Part of a small language model's weights: vocabulary 8192, 120M tokens.
Each number is 128 + 32 x the weight over its row's rms, rounded and kept within 0 to 255. Layers, rows and columns count from 0. Numbers have three digits each. The size before them is the row's rms in percent of the matrix's.

# layer 5 MLP up, 256x96, rms 0.194, rows 21-69, columns 0-95
101:089152139111184127098122078134168105135151143149151090120150154119010109150138137140155137127151132144111116144142118132152149121107114127145129195177151119127061136169081185139131103117166160203185114132091200094134131097167160104104120109095125160142080118180170079104148091119137066111
096:131121128132138074161096121147112102139158146080158166157162135094095198130152109147105073170111128124093087139156162137131142158087087192125083180086086129058128186123097103187148122180159147104140127073117184089121138111193149118101091157129152086130134109149130150119155067068132166124
088:123147129166117149144120067083114122136136107113105144119161113085149077139100128098177134110126136131089138122105171113091157119124066095157105058119091098130074172167138143146088133141175134094146141093139126193156063116192137127102132100126064137093170089150149138099129082153150112246
107:203136111083121105148114088118124098110070116142183100095108090133138124127101186146153056215109125159122095122125103099106181119137171130192112154106159132133102154106098146169091121152114151095115077149136154172098139146152128127134166135070139141129121028105170153048126124132118120101
097:121152181187150102135158177143169149099094127174178153177143118154121124148124160138070160139197116120092075114131156171069115155142167105161119132127135098090130173181073123117149083058150146120129133121102180167171106111104112162131088191195128176166137123170137142117093134124079130138
082:151111074116109163139151051065125122114122121111087119123150154156198091133178129085095155125107113221127194066157111159110138090121178106075106124141124170107150091126110141133138143126159122152107107068164134184141125180126098068106091077141110111117170105137123142179111130115082159148
108:174127165120199156142099106186102148171143190124097112159119125161135136117096138138139103156169109147139064118117117098143121205107039097111124169098115145116134122113187135148190096125121107150078201201104089111121146092100135132115143132168158139169156181106120130111075140093135107082
089:134106114088072164159194131084153095151135193149136122127180171107111131154086117160181137100164105062141094092175130136105165084154152145146137067149132136108107097151147152125111146108142167061157124172128121096146149147094121106103104176055159160191124140129165104140099106190179149160
114:117170134110140102170062109109041171112060179179072098125125103164116122144165135150042127141066123127174089123102141165167164115131076161158134150144187156141125110132111143120166116124152112138072112111158082175098129135131128119147129108130120114144188101151096076074142115142169104164
103:143129160144106152169139051086120124128158076192127138167150060159133137121074138141169177122125143171115100141120127121125150120206137181055097095137150115140103157178100133130138091095137161162113061128176131207126160117193177118131116102168105163105119125111124132065101138144164113118
119:144129117195119127079140101173179147186180189114120099189100080149074089139118130131126176110165128137132079138150133109108043152161115108122149154146143106128076110165149133126177119125117134070092106093182108184097110139123165097143161141162121125125121182141131096091089186074127077121
090:163155182149186136144030086106081148148164107130082074094134092143108109161098128105147181125076162108131108112109094095139105104143111121107127166159105164143180117109145147103097101140072133144117147119138100118142098100120189079152122159120198102163138151120118083142175043162084111157
083:078108145124095105136124146134155102053211095142130091129128122118108168121138108092126105090104093115120142152123140056180113154071072145127125082073073142107119070136144133120190119180122124096124119101055145118160122168099078168148069121116154149139129066151096111112088141158108072142
100:092122151186121134119131132096123097097175144097157144146140050078074118141060122144171148150090086141170110070124159077137143138132104165139096101146147134116174153148103116131126167081118158176075101113101105167150120123142218127194200094105124175155138181121127132125148142121106101077
086:137157129164140117164084136146094119165086128130158138105105133176131103099135154146127137133098080017127151127153136123138161128142164098099165168109164067089093080137089094090144110171106207093153125137159125088119138093074090095166094157122090165071122151117098144156154156107091171194
100:182100110180145093114165131062116124105144147099115098105070111156139091157114127071148147094109083151105102096094109170112121086177151171076085084101177182146113139190210084165131125105076093147096097108134118111165081083152115140127173112130118149152124115091137070081130138153126126148
105:143128118026196092110122101098129132119135093170166116112179136075140159181072093103115119117191132138123073153099131084124103128155156075079112154155157159100100151142188143097133135138125083093086114179101166221162121134093147152114101135128095186132147130117144103142137113105161123110
103:125082117126164153165146131122119148114125116155122099131172115215101140087091126114161120119134143168106122125102134142165240033076110140116147114090102063162098123121136123108080154137130196119194169155104083081141150122151186067114109162141133100149128103124141119166086123119110119110
111:145137106166179160111066123096133088141117075080095084171152158071173095121180109174151143149107089089132109089162148110157111096089100079143063131184088141099152067138178168138128124104128124111113153145056164165129115142120153185136131108115096128143113061134120074109146170100123156108
107:052156144152141113118131136075089043131133147139095103121121131162128174151081147157160175111070134143089164135111111165086097177161088107178109084087056161093102125122176155138161124115198109139072185129127144161142094126131146149134100126139118129137117092107101114125110159100217126102
104:107173125168099122195079160189148058131104114182113139109114091053143150121113185090130145137125148143133160117113132160139164142086115107219064090100095153094133124119119129108098166165105116162143192150148126101124136059129136126165056163156162131099115135117078144148120131123125157178
116:183165099130213100085139113099159166185111157149182121176117089141128138133082170130127098160135101141107106159135095142137132124119133083139157115155082154092102162172103115104096201161153148192186077090146109069168182130162153106159095143146153122111147082156160106181115152105102119142
089:111072124143159040173105210150176149106140181122088073153117149145139120069143148158191178121122141116153098175092157142191109077133171124145116118104128110135112162139135129190110124128130148191121142147106122150154113152143181141102090120092136122103139089138075126129085126136099192069
117:168168096151123168177189094063113103202151110122066103102157147123154147152100139134084143067096095160131114109102058110119143139136166097122113100107144112097135151153113104169115113105140085135136044112111101092121111117129160098150173116078120140179195130112082049157170124128111135124
090:133124155181111130141102156154120142127131134169105124155125164107145202155095152103139112069139155122118093060120174130108108127134163143189078068143133113122100185166136186166165138149169136089142124121162124123096062043081111161106111102135126131140127142096100149102083192180113166194
078:075124102158156119160132089138114150115221120160065091102120104099149132097130164098135144143099060131202144152124123096196109111107203102150145071115144161152134101096109137149137111159193094120143096121136133199091100142101118120180126128130108152207143143125117130101137183155171162140
100:124144079193143052127158185133159076112150086135201111087107154060093168095112117194090139169168107147108098132130143133204111124113151121129107116164103093107111173169094148156122110138117140125107144118115140133135061112095094138124113151126153138119151138134142078201156179180112084161
109:159123152085172206149171174147071194153149134120101148111179093171118158136142098122113163091135135148149116121108140163101111120147145156096105127175157140087151151103138137141158154237174112091136088102108113134155167127097142103146091131096091135135102136110114105059115109158233116131
113:115157112091125129084157107114130103121147122118151087136088156139153152192046089084125158171161175074092132103162071134100093132048122143129175170108082146083102139178157099119134074158126105135120078132128114126119122098107197119113119106129103040139129142112117094138102120161166069085
095:127120112130092051127089080130128176096109089124095176149165128158156117156164135126119124077090114152140143199102158119138123064098137116149132137088130128137114111144203128139155136157056106096133164120142172170144072198142167163152120113135186133085122041185117128138125105173156120162
105:152090112166104114166145124091079108187146120126076150087059089160103173155132157127183110068115147158085053095185070092122097172117106132166105152156136115112081151150155126150113148148140126086111099152118129153148111162089128125196180126152141080111164159141163134138156089141113145058
119:166177161171116122130168173175110110180150114186165138202115148122128118127121193181144131128149148124110164160152119100167158111172179068134093115128158140162142122149113108132140125117158107070141141087139131121135110086125113119154078070100060090099212190154116136131080147167178128127
103:128165110162127141066097135171150115138079155126136146092134136168183143127111123059119145099172126128092073124161140109146141115132140135194129104165067111123148140150144082106214119156046056157143132067080098112106118123149088121145129127152138145113134162073093145111206108141105157175
084:053068125118180150160102148149148116105123123101114154121112091054126137142077144113084159165155173144176148123156144069086118142139152125182127107011160130090088142114126153148142137109109105139140120182180126121140172141143106114166120122143174088102159159140123117159141223142117149114
097:071179172156092100095127161139123152133123152117078152145160132122138092125073130139132119124157121137168083117103194143124170133206112149137159145108217164100126169156153091128080127149105145133149169084122059117090101102109144102165062110101118080129143130088116166125081165112091123055
102:126116099113189143077159089163114119139154117103092075115137120087140117180117131134125080112147128179142140108101175104125093110118087107151162146130113125094088130140088129118072149108118178039141102193082188057159049147101144142161161187115117117138129127113195125140088112082154120141
100:124166106141134086169119196133142112126083095132147091195087158155102164089078118137116151141098150110137144191064161124085134214149080104142100131140095101123122149122119168138147145112126179156156107155138158171061110058107140166102107078132099126168124114097069122102135124201156153122
106:110185182138114144114144154105147124091140115146116167190094113121092077073081137113118159151162089081130059161095133098198177090165100124161107144101133150139054122109114159118120105124181106105127048143111035147128088114113091148132138143102093114126114120098114077170145099138143138089
109:117106147143169081084115108099136124149074138167094009221158157045128163080158106131100092096130183128123159093121129131087118091132113130119106149143082080100177123161113173149108108145124090129103144155105115119067139071111125124120110137114135109155102179076137151116139143138128091124
115:196167135156135127117172128122095145109143147174164152181119140178211178116161148130123176079141070123157153144087149128136123128149210123052094144112134101124153073096131145140074138145128082095092096101153077072107144113102085100088085115138107123098119151133139101132081123135092181143
101:163115145089112141116090160181132152172142088116122061099123151149106138143224164187134124138160093132144155126096120125168095130114110122154178221168103144134082130136163136129153134100113142126115125146146121099105106129144156086114223192147109117057075134135117165170143165092105136082
107:145166118147104074109119092197129146127172076153099187127121095117201134068091150088141163125096039097115137084164149118152120153076101129117167101108134054109136089134139120141138167121140144107154149130119105135086153138137150166164102145116053162152191154172098169121135155093114102158
100:180112145092139130133115112088070150236142143116142125140146178169182075113170074126149117130132119117077130075146133138050181138090096131186088162140107075145094158127154148121121202129102105156106119116118147133078126123121167151083095146173174120163094133083151115121141160127124163106
109:058154060115154079127119158129147140154088178139084176121128159154178136168091108187153061127125096115138166089130145128088139134151103109151123101168120118140127144126199124105122101098202088141183154116166130149081137157169109094160136111138119087125128119196082178152168132192158108113
109:082147077136072096119110141133177103155158080135140157067076089131158148156116108179131137147104085182111132089130152148115160117113122089132141165077145064077154098127109163120131061140168147117158141194077148098158114166089163147125161152144097124126124112181091151156061089135111143194
096:097136122206178039115135058167098134149078156157181163139098090085109160136109154119151099087138107138159158137051102117137128135139148132149121130186147110110147137113124122074102115104128106139169113094138056191155168154112136105140144147140151136149120095090131138172088114171110050092
114:154174099126150099114096094097096094147164114137194104115094135164169124133169181137165143166110112072078134175133102108145155105113118136132107168127163153191201133104096208155158141101110167142141131095112100137130129079167088114119193122096156174112100123141129169144178102166134104211
090:122131132147111080133110127173090135063064164142143154083145200170141138130123138103151136179119110131139159146115092057152137087160110125097144133158147185129180104109136078160148122153114108144121132139161092058067149150146072104064163081132102094073127098115159125157184129161181097095
103:106171110120104174129174136084124112167132090094134141082166104037193150132147116117124091103147126137139140155087133099142125096154195140194139130069153128131097100157136109105075207129103128081121100132155154119182076100130155085083106174094129164124100121135085115162163116105110146199
# layer 5 MLP down (transposed), 256x96, rms 0.197, rows 21-68, columns 0-95
105:092156160113129099172050110153160157143086135123128080140120140069076098124179158136136117143104152125080134093094151157137084123073170191143100114120085124147138126185181175141123141087161161159192148208109105076099131111163139079141149142138152142144138114151179129069137128165091090126
092:113137140117102129079100153145131085090109202151085131137070168130091155039111092122107088128131038136094140146109195113068130108116116113125095093156149195109162147123137074149131111105141162106130103094150164069137079122128111100092119168148140124158134114118154159047170129085144137130
093:151128168099083131054132127116104097145147166098090156118104171142186137147094131199119082143168144110117128173096108073170169144163119157104111105144160149083112132120090135104131070134117149209121108049099169166115101152133149158168099096087143078161159102106146141085160161096083158129
102:139150191138112117139152181083161180150107088080117171108105149099071138106118134164120129133145108060178075165100115167155078094135137073120073128082116094101176158119179119110096197170166135113144116145145112149118127145113126163171103097128196184106065108091121160106146111105158129142
089:110148169109108121174144129172202091128135098079129120132131167167125104091115154140127122121143168079085157113086108232084131119088132098157142120140136138080181078137145133186114109036166123142120098194101126113175141167085136105125134140126087142080181164100098138148157136120090114145
097:120112131108120147086022101128128149123109143149095197105129130067130103050128143132129161139088121102155173154101123131108136144143087122137118161121114130073141158154173139110155124092106076136108137136171113088134102097127176161125111224176156136095158129102140209078069116105111082126
110:088120159148109212163160152093153147109137126156162137095155163152154157147149159102116193122115125120103152137156183067111107188098128113122148118170053097119105041156172126110139128148144090125144148197160163141117122127131168121120142155188046102121159121147150201147122137100161127110
104:161090143122172111094091126096084091140116118161118109142159087129109143161137080099087124154167102104156167154092161121159153115097150116103110094111175090092157119156166154107105051044146145104128143149183140122176105134122159171155175146161167122096157131087089163055204120127163171100
105:109096167164180117126125119135100137114095162172118097109122170148104108099112127143138176133138139151145139141097103132085127049103099123120082156121147116116083121156138115169188097102069133122138113141118053177092131117177129077098147054098060113118119090137129022073168114139142079135
096:201153128114145069089115159123103135119127105114156129162107097173104144115091088119154096104159147124156135153124108121166160167162141120093112106087158098128148124117127079089209129125048178116126114126148107183137108152076141086158121064138105172123111035122086193128121066165139147138
113:174138109143146139202160135085080082107184130144085168116117145166148106142070145130101106090169102133123147115152123166130115140075110131125137121110136123161104119204088144106136137119133176128135168066156159096153174108138146112138097145097168151202102118084110173075095170093086044166
089:116113154070098141125087092081105137128171195072116138131132108106138157130100131155111120111099141118143113171124096094188119103113102103083128123149145165126074206122122149136075108156096099170113138102141132152080159098113159142094124135209109205153182182127106037144134132145130100078
083:138121116172135161159037183123107177144083133127145108151152145076143079104076116140121178133126168135128142137127201155143149031130086111158133108115102094199118148169123170142056095141172128109136084115126152111079173105085193098101120111174160123116144106119113139152130153112138130127
099:139119134100156107116043113160154114219147086162177122148121069122088098133161140146143156135078093137089167173182124138129147094152128136082149063117181089149134114141105070163169136119199131102111120132153115079142108132157134194152161089113092086120152116107090083176134123168115125135
091:126133132117141155068115108068149139124210134158082142141103131109126162106133129122101114158145143180127102127068147124154094141151129171136126099125169192151155206128099157124073137145154055171098103126120178180128144149185111153096134098143163072186102150140176159096115113122186116066
106:146119097213132137099151150065127137167067188155128175073167123119104138121159177134101120095104139084132150139138150117128102115096097184101062108102086137162139184174140096128167140062145150064075083129111078125140124137117150102115132143137118159092105130095191111063104149125089116139
103:119128142147146148114120107114124096100141127148143107160131085145122063093077133084125118102109146143130178131119093188165144120123118045190142163134061137118143130183115105133150133090113155118145177119162089136168159156100125098108117143075192167094197107143052073048118122137132075110
102:106109157128086192172141092122096092160167133149146117072120126112166125162123192163149095126138134103109146151105138105128115177111086146059093108156110125109108140105122185146116101048138153146173069133214178088080171145113205088096109106129136134131133096144114131180113164087113128100
107:159172098159141141099168133134078123119172160115120139129138143181147103175129147135113084175165114102130126107123023138082089162088123089105165164119151104148138158131135173121151122045040143115142125139118098132106073098108129140152079094133132188158087106104108166082155136068143106165
103:122151109145173108107111102152106108117140142120123132115161190177131125154091107128195157156088080137141097115168105162107099132169155128189151104116081179109142138132181166074128128116161163098111137171098120167138196132190139071066102167138089135076105087182115126143111123189198155125
098:187132130124132120101155118124125182103109067061152146157118148129094148122130105130120059065126077102148149081131167152062116153094123154105196182136130133139100151171111143125138159100117138093134053102120146082145102052142128085070139140085122120131171149101115078132129097110131152047
111:121117147135091140081161093057148164130104100149149136168133179116142179154115127134114142061091105083127062176118072119112160137179171176140156099074151082124074132128122163125147120096096082122105130139147108176104131143143091189134164127160137142103115083124059108068175094101165153169
094:113119120148139109110113100165130173112106120112105083105092099137120143155106152112130121066173105083115113186138124127070142212102179119113145113107100236127143102105086047079120135102118109129144143096118120131146080101125144114097097167108058120108125062215095132121097138133144094124
114:097154073169020089142127157115102088195126112159116045115131143074071128109131080130146109085116075171125124124158076161139123080155103184094159120100105094124134085163178128119139092132100154094142137154113086084142140171117126105068113091099120136117153101105157117137127156154145114159
092:176143125145106136150087144148105106152234097097124100076121093150176108117139135094174117147191114098132149134072093137151120102140140072182152167151160110134131148112098056109139109119138109180091135174067154159172138130094095116117117138098132166223118122115066123104163128128153125163
107:139096114164200126130106153082174132111116094093072173147160140158100129133165061139107139139126156116058094080144091120103190121149107089143115171165123134112092171136163117089132168207104114132080098123124093136184176185141119119151151141134149164118046103100085147132120090153133091136
096:159126129191136132090120133131130151139106114083174111167126116080128171123160144032066168178162107172165087115117106174111103128113151162126135154112112102110121123095173109069122134204138118098184130131130163071148071172116113159156104093122159078193117072150117101132131123145082110097
103:154183170142138119150179180090140143124096081146212093113105138135186190132122126142120118152109136178094087122127082103076125166161134115116144139143133137158121132135080125127113107127047202186129170104108126127154096094115117128162184095122097097162191081135166116124075173136082116108
109:102126163128100079169108109174186159092146135109191151105174136089192191133113120111176106150134165114161118093139104065109152145087127152112126177120110137161089114148088146066135149173159172194115119154124098186115067177115168095125112087136126092106136137071184134149147124163128105111
103:104166102124096144153148171134081145107173135150113117106140093150178111119127115162139119186113163222159135106089165158139087183072123150094158087148130137117098121074142133150067129086142158180103121058116148150122122139201157115136103129167132056134148057091135152088099164125139095143
109:091102129135123130148098081167129147098080117117169090154139127152126072130089115061122125155091169149147136041117101136130140080101133121134182121185128090101173116163075078137200103113091141083144158132152177108140145094125136065123087116146089125101124076140120166118191105146089181171
122:137132168146120142095128097124133156120121094156107134152118171092171100133138060143171127087138108138127158149105160111114111155110145108166170117090065177141134097138154094175096070086087090122139123124164168146124110087129141148164112071137141090178188098079065078153167153102067124035
100:072094172123153142114084127140149203108175163137165135131096129149045124084123160162108112131132109124143134173126118139211092127136164121151108097085153127159065130129152188120142145170179151128128141175151103150112110107158154129139133133143168142105068148137187146088104080030135099159
088:125062122168117122138199087099068181149104072044128112138064085118147108101127084108110094151097165117114192069083149100118100157124075143154132171145155141116164174113062116085127161110114132170159190081107142114103105129107134157154140119117170092155118112134099109126156098122101130116
098:102103113156137110092112194153060159145100143091137130176145129120114158183107139131069114119146061133149112166108119164116173138126166130112144114145183097107176184210115102122117158168084120109134175117116154138166161113144114044125055100162156130118173094109156167133133131095118188089
103:135110080112137125109178097121124173141091113115072144147169135131138121122172189118156157118128135139167155090094100221118103143085116155112167059084078156183172148114068146126080165028131113136163105139173139104165152126121128082141152108176143158114151175116153117120123074144142145143
104:118177107110108155120197132089087124112155100119157111121078165154130180089121139128079122167109135158096142124156105187072105154128107108120091057107140160122145067136180103123126060128130118143124071080070159126084069090141169136132126143093144123094096057142158096105108147195161115130
108:168105199140092068131182087121147049140104092083112181155163058140151149144103123095160091125153142148063199166141122128146147110126168077160079175120096089138119158109134154112109104142161072118121129155096115110119105177169088130128117107093122101159097151103071120085112107135109096148
110:118143111187112141113130161132100119067102128072050120156146184066128169142125116093148118143186142118096109135128071101138124110159150098089114104149138188077146086155081128139138187155150120063125134100103096105128147122146103091131173127108215137159158206109123162097165143157113121088
114:086128127149091126134119062154133137142137140156183071089160140123178113194146171081134180149137158096101139076088143143106144124129179109146099158117094106081201112145142134161167113088117125147143058145135078147053096129159148129090165137046158087165141096132156126172131151092111133143
095:125051096130099044130113162065150114105112123113184137098093164139139126077109152144094169120136185124127134177136028093092092185096122139127120124061106119171161126125110122058141097160111142133140147117133163137102166114099143106072111162165099120146191150123122073133093121135149119143
101:114134117166140099199142064140120184145065103092151161138139054115184136115135112105161095137093127096136131094148088094109140109129123114123117068130148111184122124129207109186132149086150170073133098146097109078087172127142126092118159168083062094131141127188116101117080139127121162162
095:117109163101089107156173158148132088171143146112121164107103108086128042068160169152133143136098122152166132126081117110137168153054117085151149139119159116173129060175010074111144126184138122179154081106187131128093103114094149124112138136138137132150103159110134170146113119108126130140
102:172136065162171115139193151153172092146128153118176198124171153163078119121139143113131130102050160076167089109176153084192141136136119103121129117180152117173158144142101128140139119090094126110053125095130107080123150165076135135105101118136132182084090090131066147104116135098114158119
107:116138120164071138103108118146151091123110115086076108142076146200085088151174128147140062143126200169087094088095149128103100144118095087117103113133116126171110146151129135084117159168124145156113083095078108073109069136107109120128105126116068184126141177082181140133161110155153200154
097:154086126090156096148128188140090144118104116128167210106139154133101113125109141173044107120154166153165122144127132042171155086108150147092108081121112114160116212113140152057082121123127113080105093123119163157100098164084114117121138129181110121134121182193139145086120111121157091133
107:112160102172089129103062115177129083130184092141100081157143145167089111044076129143125133116171094120146145101104083154112162105112154094165120106056113135168143110106181138152138141139141145141143143117057190122062173129134089119143148186189130080151138136162140148151180110139148112145
092:126165155169105140159117173104117111131132152087083138132077131131100094137140130124095156168150081146145163090119181140198144178100099069066133092134175124081151190120114124115124103141171141179134099082085149064150166159125082037113109134159100103141082101115140120119166182152159112140
# layer 5 MLP gate, 256x96, rms 0.199, rows 22-69, columns 0-95
094:122119112186184181146066175146111155145101163108058122081080116104145120146107133107161103146138148141161089093114152176159109121154088112041170140086151089178134122131142103121087075099123018131128133095113121134124139120102122106213123126143108135112102132120154159090153103112155146091
101:134126093090154174115082153126120098148166146136146123099104115104082146133100126105129142083091127160150151135082085151131126110104052142123141164094147161162161082109136135123152147053161081105117152155127156072131153078171102106080162160166090134120082155136149039125111110180167034121
103:051081114153105128112129096129120120105167181155131186119194141156085110125114128045150144096111187133174104173145050169182132146071130139141085129109131125139162123096137109117113082173145118154122121161190078090120101102116144110114100137159158196132115112096145152120168110184089119141
094:162135106103103024122116117121149098143151132178153104169148120150119177125081132134194083131115113172148109146046116079155124130145080121131103164159135134154086181141145112153104145106130093194155130135096146188070131158143131124127093112145164077146132032145114120178103151126159163144
103:128134121173122058135134133140096140124106183150131107098133134213067153174139127110105156087151127068113151098160112147102144174098196134104187043168147153127092113113093129152112167090196163136148093131088117101158166068121102096132112072130175109176144113109152102129105144120116166137
101:122064111150142111185174153151160134089101111132134071116066118151139179178109138111108158114112121128117109093186096140158135139100119144194134112030104139135085162164078103134114114144102133073121109140092169122125134097179123118135094162236156148123174111114154161118098078121146130097
105:120149088124197115108066126162089114127161170104062133109137154130103099068139133152198103094126098138113058109097136148073094136141083076144146143087146098092153155146151095133073052113147141113087193177150166110122154069087105122139111126125132078154133125103111130145121191136092139119
102:165118143088085104080127158099127142114135123203127088138119116134123202136157126103170059137157138110159122123103165119178118174150098153157178138094105098149152179115159102154153168201132097126160134093133114092074093121058130159123117070137100137128210156078165144157158150091164143119
089:125157115159143119132132186101131115157205159144166118122153139168112105102160140132155143104155114106085124118064169101142168155157129067117114183083133144111141103121138174141079142184156144091185099105059119072144138071136105185150157108122101080098122126096164129139071160111158187192
102:172060099103131112142110144139096116109161058166107083093077150140148098123101159142135075143082179112123143086078150174168156076102094104162138141095108120073080103180074132111152116141164133137137081133128125133164156099150135171155123130192099106132140179189071084175113145127097108155
095:114144079223173111113154103101145126135138097171113105107127135106068132193161113102097138155142106123151177129174101176171144115120103154126142125107150121127054101167117142106108137192154131159159151164092162193148081166076172117159119095133149128087167137162099147125115112051112101183
083:174129075112112186106121068120106142182093068119123122165142090125100128122095134152159157085083184170113121180111167126123168088144122127150137155052107147167084167169130111067105119136121113140162123159123130111059110177077192041090104141140080110138148123119122118111139133118132174144
094:158147152179216124065097125121090130192137135151146117187159108150036088108132126190122116098125141132137166179148110129148145133134176213115124169117132164143119108143087136154096117172109103097152139115173118110170147108154151185089137077154097144136187098167127177121152097146133134133
078:116120150110046113101168092079052107146033172119077129167105141161118155111056107160161139096149131140122118097178204089133146155099214159119093130134148163107122096177114133100106147129122138137092100128146099146144105177116186094147140152126149129128138152123097116109097090158123105095
102:176097154180202118062115078168145163172163111178141181085137134098181101160152110150109115132208141117127104160204113120140178129105134106140143187119141135124123141099163102160100154149119116069141166165107161090105108087074096128135095153163140143105116123087141115066122142149121145078
101:122100198152095132129134124191072165093181135157160135167125128092086160162149064115099081157102119098125125130096159139153093126098121088114172103145102114132166138100126066105119084126117097121134110076118164089179143092141150077169100118096127206187181134151114126095159149188117084153
103:182076170123132125110112110152119114143159081111085106185099123093126228147144117177131138112111133066124083078119066176138182119143152169150142138104114131084104091148117065119083134164127118143073149110100146107137112086129123132143158205092134144169129108087151082133167174140133094181
099:116102168145112128136113109079110169120122159162065118085200131138124200126169101119182069097163151114092148096123126162128137183086121123139106142179097086176172140125071110153146136119089168128179130144136088096097149137108125104054120095148152180100063093086136150158162069125116132133
102:095141197174115133139110195136103188077149133171149089168109113209138156109127132117091142173137117113126110151153139150196147148159115076085114102143127109184158134169064156095153105147066142124110070127104161160136098119080140165088130114116151190086159084102128126114139164119182122111
098:185124136151118193100136108112108128096136058085126146121093141104141103087117101145128096014106103149112128126093158174067130149164158151138155221144143077150140138155171112091096099112131138089127061111107151147123148087164152093096140170094097137125143174129155100117156076173109132115
107:131119141094124110066162073136184152137153105133127114116117129143118104101123150146191117170159122065134161129139093065118128185144085158142149128134065049136131170165123089096094110158148151103113104147219146071155152102140133104174156164116134206173105118113118117132155099085091098169
102:188163094144111080172129113099166092116173073145089187166112120149154093079184146120106138138112160107080171168143146150159175123146114123106133157120206126081063105153111108166088121159129108118169153139190098101116146181148124141127162154137137138083125121074121092102170134159206137132
109:067170105206114082124122094098105135162127126185151071147096189179136175110118073182100069119112128122181151159146108152171163089145123111192125140123172121167145163123067142082098101078096066121151104128157088111132126136132134110074168128148139161132118097104153147088123108123134090145
098:110124122109175097128108111150100149147090128123096101124109123149109098099144181114117080142181076198192156122160087112119110160092129136107147130181132141083123182155083087106179157097098196109108044097088122161126104129101173173080093125100169119178163148147083075099119117106134137158
087:150105079112199125127161119066236090133100109116086183126097111166136127162158113145136140155144120152109116089220106100167142145111115122134121135153110152122132116143113104081104179174121143141091122090132127164221166153153176089140101141137125172142066094101119145105123095136168115096
103:179087125184142156089144126154169143117184180052091117150141154057155107132143145077093103126128132169173130109100116116183110144076146163122180105043152169115128108133139094089104112153100163067160077112156144116129116114156169149151144119104130123116163117127119114161139151134029128147
103:018177146210090142112102126113082135102143155091118124131121146132065107083120142125164114175108129126136156118153125149143157153156073125145116114119108138134173147126074121111124082109176143095102155114154113131141102004104079127130123127065119129151120137066115151099110081162121092119
121:101116189177128152142118099114148129129125122172123149064086104170124161119152128102117142187167120083130111140132126058185159134120045125152146142123117090136080173179108094110150073182126110121143164142116099148146080134081148091099116080146156137115128150099079167095077116043172120158
101:079129161098127140102141134036166110150119083175109178131114104154082151135127073113150071133172086166122126132147112117187187167166121167161140182067117097151181115187130129150117162143139099134139132136110085133120171079087147152080083112153121138142162112129089089118107120084170116068
103:070104107173133078151102123127147124079118073113160152082128101144114164148102115115122092105181117117171141090122135101142201156122106170166132148129059129107152162144125147175188110146124162130086112086188143131142116060100122097128101164140133135109192064126165129101127072131169131215
102:140093170139135117114080090134101162125128068142098057104058103150143048117130125156079144165110173130110161135089132104089121176080159067155161111092054130102184161136101107124079097168125141099127129159161117097134140057164145101152122102151131089142141073112128109128164138160117163092
092:114127135111195180104151104096125162165125097109174191114101110094094103108100129168136125105102100083135182161068095125156103137148103133160172146119039128117152133113063089156087111148203115106096105137124116117118145132110133077099144153064175163142127106124116131173135040144176129148
085:102167119110093088108100132125089100123144181175096097121148178097122118097114181145116127130120087140079052143094152138170138129135106097117143105125088070105094121143102183132153105176158133155106139168117116140148137153109125083130092225082201158142164093086102113162110151097179106197
104:174068134138160103121140155113139187124135139187121071112073114175143132133155201112090117077124131097080144082104194136170146137116137085159137122114121093078088147145143133108094107152149105098114050122072120108112111114114080136117087079151059073076120183127132095088148129156117137136
101:134148151147126134154091112154080101101116103184114114128108050133117104107150159206145175196066129108136121187165120110107111137071124135129138113125096139100123152127119059142140057160145120151224109134134142174113126172146133104184136146128123159085139089180172191141154167118133101112
104:160130135181110148181115127062162151117148111139089086096085125122120150131150103089088173079120060096163103136161152178159082134108128166103098106127046100133098133097106116088146144147133151033149085153095152098148110175120135140084155107158170154170135094085148102139122130127117115205
105:108079120093094095117136160185072110134174143088135121135122135119107125092072111102098062137136129146168148156133068100147137115176113166143135168104092144194101154095069101127099132165101136111119116140098132066137116111091093135129180186194180141140133138081169179174129097173182138165
114:087123109181115118105166123133139194103182104144100129079078125144110058087140125127164142128163112143141109140124168101173147135205088112122164161104154102153167098149093106104174129146081068101117078118106149108100109131134135093102159107144099141004122098140111094160125151098168095095
115:080075050143100170077124087134106132177150118161128111091124090099126113115116132107102168129080161078109179101124102156102106139121198158107145132117103126096152143131092138174140186174187087168179088114209120139152170144114120125130142126121198142082182156108118147163154147167143108150
100:105084070073128140084094071178102176142139114159118080162155118151126100085132070119117110139169148126123155116167171144148169084116068105144120068114072085128169163090120101133093141165126143106061118110161167071123146101117161138153132092109196155108150116154138137115140186101121079175
102:140165085169141100160120104031082102131139125144117161176093145110120169089095168110099147103122080068146135162169100121149162114101091136160151078119177117144138134110124160115114115152172131107134116148107070165135074069090140120088144099104082056114126133130095212106193126119133153149
104:180059124114190177135102163130102207201122130151159155111069154130149191116154152144120183122117169110120142163066097212133148093123173128123093140129116147063122175092096147127116122129120146121096177127144124169090131151132100144160110132110154145088095111132148121144166136095193163098
108:137108087188097143116107096210101084181163102184091127133111122111124177119122143091136142109095136102119145046083114153110147101102136131073079154137128140093157153152104069117075134184148105126203126107139116059136114107112138086151146170124153114188116157135076120189127145109098092131
111:091120171146134149087184146158152101123149125115168171072111131143166097153146116099082167173053178101173174103152097182144140139136159154146113126160110100140171143139104059082136124165121154099097113117180109120139181064112132151166146143157149194098139105073133118154190131123174106090
094:116126103125124132113146130126175113115118148162149115139125152144202059160215095138155163187042153070127104144109097160108125145166150122151151163129159164118141157153108079135135055156195152084100098163212115120124140067115147132178155128127172115113121127124177135130124163144090113112
106:170144114152107125131105085115075082141158150093153125109085130132123104154126164084094112117117128118157087142109103164130187161167098098172113134179188131133155157190125139155054098132111108144105157145136104096111117047124170092089148195169115090149089162132128100151185088144170147204
094:159144134167167150057105188153180181172197144119090110089122118122172170146156047133149093079129138141183111123134081120102098126130115167121149138112105138161110128094106118174166142114096142150091137174159138205130183134134112196147158166170135107095167086110149152137147160114140165145
103:184167098118109173125124154117219098119151093112151122153077127101161095161165119166155074100069097128180140148073129099104131128092126173161139099162119157097151107086155123137133097145065116126127118207136154123116179143141119134188118090111149173085110073141096160126191103145172157116